Part of a small language model's weights: 5 heads of 32 (1 for keys and values), no biases in attention or MLP.
Each number is 50 + 10 x the weight over its row's rms, rounded and kept within 0 to 99. Layers, rows and columns count from 0. The size before them is the row's rms in percent of the matrix's.

# up: layer 3 MLP up, 640x160, rms 0.147, rows 169-188, columns 0-79
# down: layer 3 MLP down (transposed), 640x160, rms 0.138, rows 169-188, columns 0-79
up169 098:49 60 69 53 56 57 45 58 49 42 53 43 58 38 62 60 44 51 50 53 60 64 50 31 56 63 50 71 43 64 37 61 52 54 71 49 48 55 44 41 32 59 74 53 50 33 56 44 32 38 62 51 61 46 71 61 58 62 67 37 51 64 32 37 54 60 59 53 43 27 44 56 55 57 59 59 47 42 39 40
down169 093:68 55 57 48 35 77 50 37 49 57 52 31 42 54 44 38 34 53 44 41 58 35 44 45 57 35 53 39 53 43 57 45 53 43 45 28 38 51 57 54 47 35 47 59 27 40 41 45 65 40 71 61 78 60 43 58 50 51 33 56 71 36 54 62 43 51 54 62 33 50 49 50 61 63 46 57 59 50 54 59
up170 095:49 57 64 49 37 35 48 54 58 54 61 52 40 50 46 57 33 41 46 35 68 61 66 36 32 45 43 49 56 55 55 47 45 44 48 59 39 45 50 58 38 66 61 53 42 46 56 53 51 38 53 49 48 54 56 41 58 52 44 34 45 24 38 43 55 58 23 51 24 45 37 46 55 50 41 41 46 33 68 41
down170 093:54 68 40 43 67 68 52 56 34 54 42 41 48 71 47 54 57 46 51 55 43 31 55 67 51 56 38 40 42 52 55 36 50 58 57 32 61 38 45 42 36 50 41 43 52 49 46 56 46 52 45 60 49 41 41 52 50 54 71 52 53 53 34 66 49 48 57 61 37 59 41 47 40 64 70 57 51 53 46 68
up171 098:49 75 61 41 45 53 41 55 36 62 58 48 54 54 40 62 41 67 41 41 55 66 58 61 71 41 48 58 45 58 59 61 45 38 70 50 27 44 50 43 65 56 48 52 50 56 44 42 48 46 55 49 41 56 45 57 38 48 63 55 53 19 64 58 36 47 51 66 38 63 60 51 59 77 47 53 47 43 56 49
down171 093:50 57 44 57 39 41 43 77 39 40 25 40 45 67 53 32 56 43 56 48 32 47 55 61 47 55 64 44 55 35 35 57 59 54 42 62 74 38 42 52 44 61 45 74 37 44 64 57 41 64 55 26 57 43 55 49 72 48 46 37 47 64 41 47 57 56 52 47 56 55 48 53 30 35 54 44 44 54 61 53
up172 097:59 58 62 61 35 70 47 56 50 63 54 52 49 50 52 48 47 36 39 58 51 61 65 51 43 48 44 40 72 40 53 53 54 46 43 47 48 54 54 37 56 61 48 58 40 54 51 51 47 34 53 74 48 30 49 46 44 46 60 25 49 50 58 54 40 45 56 57 63 66 54 52 45 42 56 61 43 42 46 43
down172 086:61 59 43 51 51 63 42 43 56 36 61 54 48 49 47 56 46 54 57 51 51 40 39 53 37 53 38 55 70 58 48 58 50 28 56 40 49 52 51 38 43 36 71 54 54 72 35 56 51 63 61 45 41 41 54 60 52 49 56 38 47 58 38 47 52 66 53 31 50 54 58 45 68 57 47 65 46 63 40 70
up173 101:69 28 38 60 55 42 68 45 33 64 44 63 60 59 47 55 41 50 49 50 67 50 53 28 40 28 50 67 50 54 56 43 42 55 40 42 50 58 50 56 57 51 35 55 44 62 50 59 57 37 49 46 52 56 37 56 61 64 34 54 49 51 54 55 49 72 43 57 58 58 53 52 43 41 35 42 50 41 65 47
down173 103:30 59 58 53 37 36 53 61 32 58 40 63 44 61 40 47 54 55 55 45 45 56 70 55 59 63 64 44 45 31 64 74 66 45 54 59 47 55 55 59 47 51 52 40 41 36 44 57 47 51 65 50 75 68 41 48 66 45 62 43 44 68 55 64 41 48 37 41 44 55 37 47 61 42 38 55 47 42 45 42
up174 090:49 50 48 46 43 54 44 49 54 58 60 55 49 47 44 67 44 34 37 42 43 67 47 69 51 47 34 49 48 53 48 46 65 43 42 57 45 59 75 38 44 50 44 48 33 44 21 45 57 50 55 52 60 48 60 39 56 54 68 62 55 45 66 71 49 53 32 31 56 56 49 53 43 63 51 46 54 62 41 36
down174 097:39 51 45 49 50 50 46 55 63 53 54 54 50 48 60 25 35 58 49 48 51 45 38 35 45 51 99 43 54 49 44 61 52 42 49 50 57 51 48 53 46 44 40 65 48 50 59 60 68 44 63 70 56 58 53 41 40 53 36 50 46 58 45 58 61 51 52 59 56 50 50 52 64 16 49 43 60 48 61 47
up175 112:37 44 46 46 45 51 41 46 55 53 57 58 60 55 41 54 41 47 49 63 70 34 47 62 62 44 43 49 61 47 52 60 37 63 64 44 34 56 53 43 37 48 75 56 55 49 38 30 73 45 53 67 52 47 50 49 49 68 56 40 64 43 53 43 34 48 45 54 48 43 44 44 66 62 55 55 58 41 56 43
down175 116:82 62 53 55 26 66 48 47 57 65 59 59 49 51 50 34 44 51 53 59 52 52 50 50 61 60 43 40 43 45 68 47 49 53 54 52 58 59 51 65 81 36 51 59 29 44 43 49 69 60 33 37 51 42 33 51 58 44 35 35 60 49 37 42 57 48 53 44 50 42 53 51 48 40 46 50 50 44 67 55
up176 110:42 50 60 26 26 58 32 47 44 66 46 56 54 40 40 41 31 43 56 59 53 39 65 53 76 50 52 62 59 53 53 48 18 48 81 61 61 40 51 40 61 43 55 50 45 33 41 59 64 41 44 46 46 39 63 51 59 36 51 51 37 57 53 43 40 52 59 58 43 58 50 53 69 49 52 55 48 40 56 56
down176 111:54 46 39 52 52 55 55 39 56 62 61 39 53 39 48 36 66 48 65 48 47 48 34 49 52 65 73 48 57 46 36 62 47 48 68 54 59 53 57 51 53 55 42 64 59 61 57 60 34 44 51 69 43 51 45 54 72 61 43 45 63 58 37 42 40 51 62 63 65 60 42 58 40 46 43 54 54 56 43 65
up177 099:72 62 46 61 54 34 53 55 42 46 47 44 51 59 39 63 45 44 51 56 63 66 66 51 39 51 59 56 49 37 40 52 35 44 34 59 57 50 68 46 62 55 48 47 49 53 72 64 25 38 41 54 70 46 49 44 55 43 56 49 48 55 46 59 56 45 41 59 49 49 59 46 22 56 56 68 53 48 51 51
down177 088:39 49 63 39 58 82 48 43 80 50 45 45 38 48 62 57 47 67 59 40 43 66 51 40 69 43 65 57 52 47 71 43 50 40 80 50 52 46 47 44 42 41 45 48 43 44 45 46 60 52 45 44 67 70 36 42 39 43 52 33 57 48 63 43 58 39 41 43 50 53 55 60 48 63 43 57 40 50 51 68
up178 099:46 52 33 51 43 33 53 48 30 50 57 62 41 52 39 66 34 53 49 44 48 53 54 44 46 27 52 54 56 60 37 50 41 52 54 53 53 49 48 43 46 53 72 40 62 54 33 62 65 45 57 61 47 50 46 64 57 55 43 45 56 62 48 46 47 63 44 45 45 52 53 59 38 48 43 55 48 24 51 65
down178 105:44 57 48 45 60 45 44 65 40 44 58 74 29 61 43 49 57 45 52 42 52 58 40 42 48 43 56 41 42 49 52 43 59 33 42 42 51 60 73 60 43 39 42 35 47 51 52 49 40 47 62 39 55 61 27 48 63 47 67 67 60 68 45 49 31 53 51 50 35 46 56 48 66 42 33 49 56 42 45 33
up179 100:53 49 59 55 56 43 32 42 55 50 43 57 54 42 44 43 47 37 56 62 48 51 51 61 63 51 45 49 66 59 48 46 25 49 63 53 38 47 53 57 58 66 67 64 58 62 33 53 58 47 45 64 73 55 55 42 41 41 58 64 58 52 61 45 44 63 34 55 44 48 47 42 38 57 72 39 54 47 67 54
down179 091:39 48 47 51 49 62 47 44 33 48 52 52 60 47 75 71 54 55 52 54 56 78 57 30 25 46 63 42 52 49 52 43 49 53 49 52 40 52 49 54 39 29 56 32 46 19 47 51 53 60 41 56 47 50 32 51 68 62 50 58 48 38 55 50 48 27 59 50 52 60 55 39 57 44 39 66 60 63 50 71
up180 106:52 40 45 57 39 44 54 46 35 63 41 54 58 41 52 47 49 45 35 60 59 46 50 56 32 48 64 47 70 40 47 47 59 65 56 50 48 50 58 39 47 71 66 53 65 62 53 41 34 41 25 53 39 56 65 52 58 69 67 53 45 46 48 26 38 57 34 42 35 32 46 53 44 43 41 45 36 54 35 59
down180 106:57 37 56 44 40 63 46 60 44 74 42 45 63 50 42 59 54 62 38 46 29 29 33 54 53 64 54 52 45 52 39 40 49 46 46 59 59 46 54 51 59 48 33 66 43 43 66 40 41 57 55 55 51 68 64 53 52 49 57 58 55 45 58 70 45 35 49 65 66 57 31 46 58 27 64 45 48 30 35 46
up181 098:54 46 44 38 55 45 31 47 26 50 45 62 58 34 40 46 50 52 43 65 41 53 53 41 29 42 56 54 54 63 50 71 54 37 51 59 72 43 62 40 34 74 58 46 56 50 43 45 58 33 45 45 38 45 56 56 48 38 38 50 43 47 37 40 53 60 46 59 45 58 49 66 50 46 50 69 58 45 48 46
down181 087:58 47 54 51 56 55 46 33 54 56 43 49 59 56 45 55 43 42 40 45 38 58 42 44 41 73 23 55 58 44 58 57 41 47 37 44 60 65 25 61 63 38 45 49 40 44 42 47 51 56 74 50 30 47 35 47 42 50 46 50 51 31 69 50 65 41 46 21 51 44 49 61 56 49 35 51 41 56 49 29
up182 102:57 53 47 47 46 77 36 54 44 47 55 57 66 39 51 50 51 41 55 60 62 63 55 53 44 57 53 56 52 48 53 40 61 54 66 52 50 52 72 39 61 37 70 60 47 45 49 44 52 55 40 42 60 32 48 38 51 54 51 46 46 35 48 64 45 47 34 39 56 49 60 44 36 43 52 53 50 59 51 58
down182 099:40 51 42 61 52 41 51 51 48 45 53 50 46 57 57 49 44 66 57 46 51 53 33 37 48 50 94 53 43 50 46 55 59 47 38 50 40 39 34 45 41 39 38 57 35 49 58 45 78 46 55 72 39 67 43 56 53 48 51 40 44 60 42 44 58 56 58 54 41 58 66 59 52 20 49 46 53 40 74 42
up183 100:48 53 63 51 55 56 49 51 72 74 44 50 53 55 48 46 43 52 26 52 54 52 54 50 51 51 62 51 50 44 45 61 42 38 52 50 60 62 48 41 43 45 51 66 62 60 36 38 70 45 43 58 49 46 50 53 64 46 56 54 44 43 49 57 53 33 35 42 37 43 46 62 44 43 54 45 48 34 62 55
down183 127:54 25 57 47 57 43 54 48 50 47 45 46 51 55 54 47 48 51 56 55 59 18 47 67 40 44 17 52 39 48 50 28 56 55 46 48 46 46 57 47 54 45 53 44 70 57 48 43 54 53 49 44 44 46 55 56 44 45 33 51 44 62 58 50 49 40 53 55 54 39 44 39 55 44 53 81 36 56 82 48
up184 095:48 41 25 71 37 44 39 57 46 63 40 51 58 50 41 49 41 60 46 37 50 60 56 41 51 61 46 61 55 56 46 39 52 60 47 39 42 49 38 53 49 64 33 38 56 43 57 59 51 44 50 50 40 49 59 49 55 46 56 61 29 32 46 53 58 63 47 50 66 60 27 29 31 39 49 35 65 54 47 47
down184 098:53 57 52 49 46 64 69 64 52 46 49 51 44 59 52 42 37 57 62 33 44 53 45 30 54 66 63 59 41 49 40 49 45 43 58 36 46 51 55 52 46 35 72 65 40 40 42 55 48 57 41 44 68 52 52 64 63 45 52 55 60 55 47 49 45 53 53 51 49 47 55 55 78 65 60 61 61 59 60 63
up185 095:62 44 57 60 45 55 38 54 39 47 43 63 42 69 37 58 41 52 55 57 66 41 56 37 50 46 37 38 48 31 53 57 37 55 43 36 60 57 60 50 47 44 53 62 71 49 57 27 53 51 51 53 54 47 55 47 57 63 61 65 39 48 54 34 57 58 39 58 47 36 48 48 48 36 64 51 21 44 46 43
down185 082:59 36 52 51 31 47 48 58 27 59 46 51 32 54 39 55 47 78 38 34 68 40 51 60 57 43 45 59 41 47 54 34 50 38 40 37 56 53 61 47 44 24 64 57 77 51 49 52 42 69 59 59 59 55 70 57 50 36 54 63 57 44 59 50 62 56 45 45 44 53 55 40 39 56 46 57 48 64 42 57
up186 102:62 58 38 46 49 59 53 50 29 53 59 53 68 44 39 53 49 44 50 66 59 46 50 50 65 60 61 52 63 29 47 41 42 39 47 60 65 67 62 42 39 46 57 60 51 61 54 44 56 55 43 47 46 34 54 60 48 50 26 32 57 48 49 56 37 46 32 55 59 46 52 57 64 52 44 51 54 37 65 56
down186 093:25 58 52 43 71 56 45 74 51 32 49 45 31 70 34 50 36 57 42 41 67 44 29 50 63 46 61 54 43 65 54 67 49 57 31 39 39 53 57 66 26 27 53 50 48 51 48 42 64 42 53 54 54 55 52 54 60 49 53 49 49 46 46 59 50 65 47 42 53 45 38 46 57 43 48 48 45 29 58 40
up187 105:54 69 55 35 61 68 44 59 50 63 48 62 42 44 50 43 45 53 40 53 56 48 67 56 67 43 51 47 57 28 52 46 40 38 56 54 37 56 62 50 50 48 37 48 53 57 49 34 53 45 54 55 50 52 47 33 41 56 63 58 57 26 57 67 49 58 28 37 39 39 42 54 55 51 49 44 42 44 51 47
down187 097:56 40 49 45 62 63 48 46 46 41 46 65 56 44 50 31 26 51 45 66 61 46 49 42 52 48 58 54 53 69 68 51 48 52 54 47 66 41 38 38 31 60 54 49 47 53 51 49 56 56 47 35 61 44 50 43 58 39 50 54 35 56 54 50 57 51 48 55 49 43 42 47 60 46 48 55 46 46 65 59
up188 110:56 63 75 51 50 68 59 60 54 50 59 60 59 55 31 50 33 47 40 73 54 32 50 36 58 58 44 48 54 46 38 54 52 52 52 56 30 50 50 65 60 38 61 57 44 47 79 44 56 41 49 48 42 48 48 51 46 57 25 46 51 58 43 51 48 47 42 41 58 46 47 85 64 50 55 40 43 60 41 48
down188 117:60 60 55 52 40 62 54 53 60 56 34 44 39 52 64 39 58 45 58 32 56 41 45 38 40 51 47 57 36 14 48 61 46 41 38 47 43 59 55 49 61 30 58 61 41 57 58 53 56 41 58 44 43 64 59 58 58 46 47 62 52 40 69 37 60 48 43 36 52 41 39 54 46 60 48 55 46 55 62 55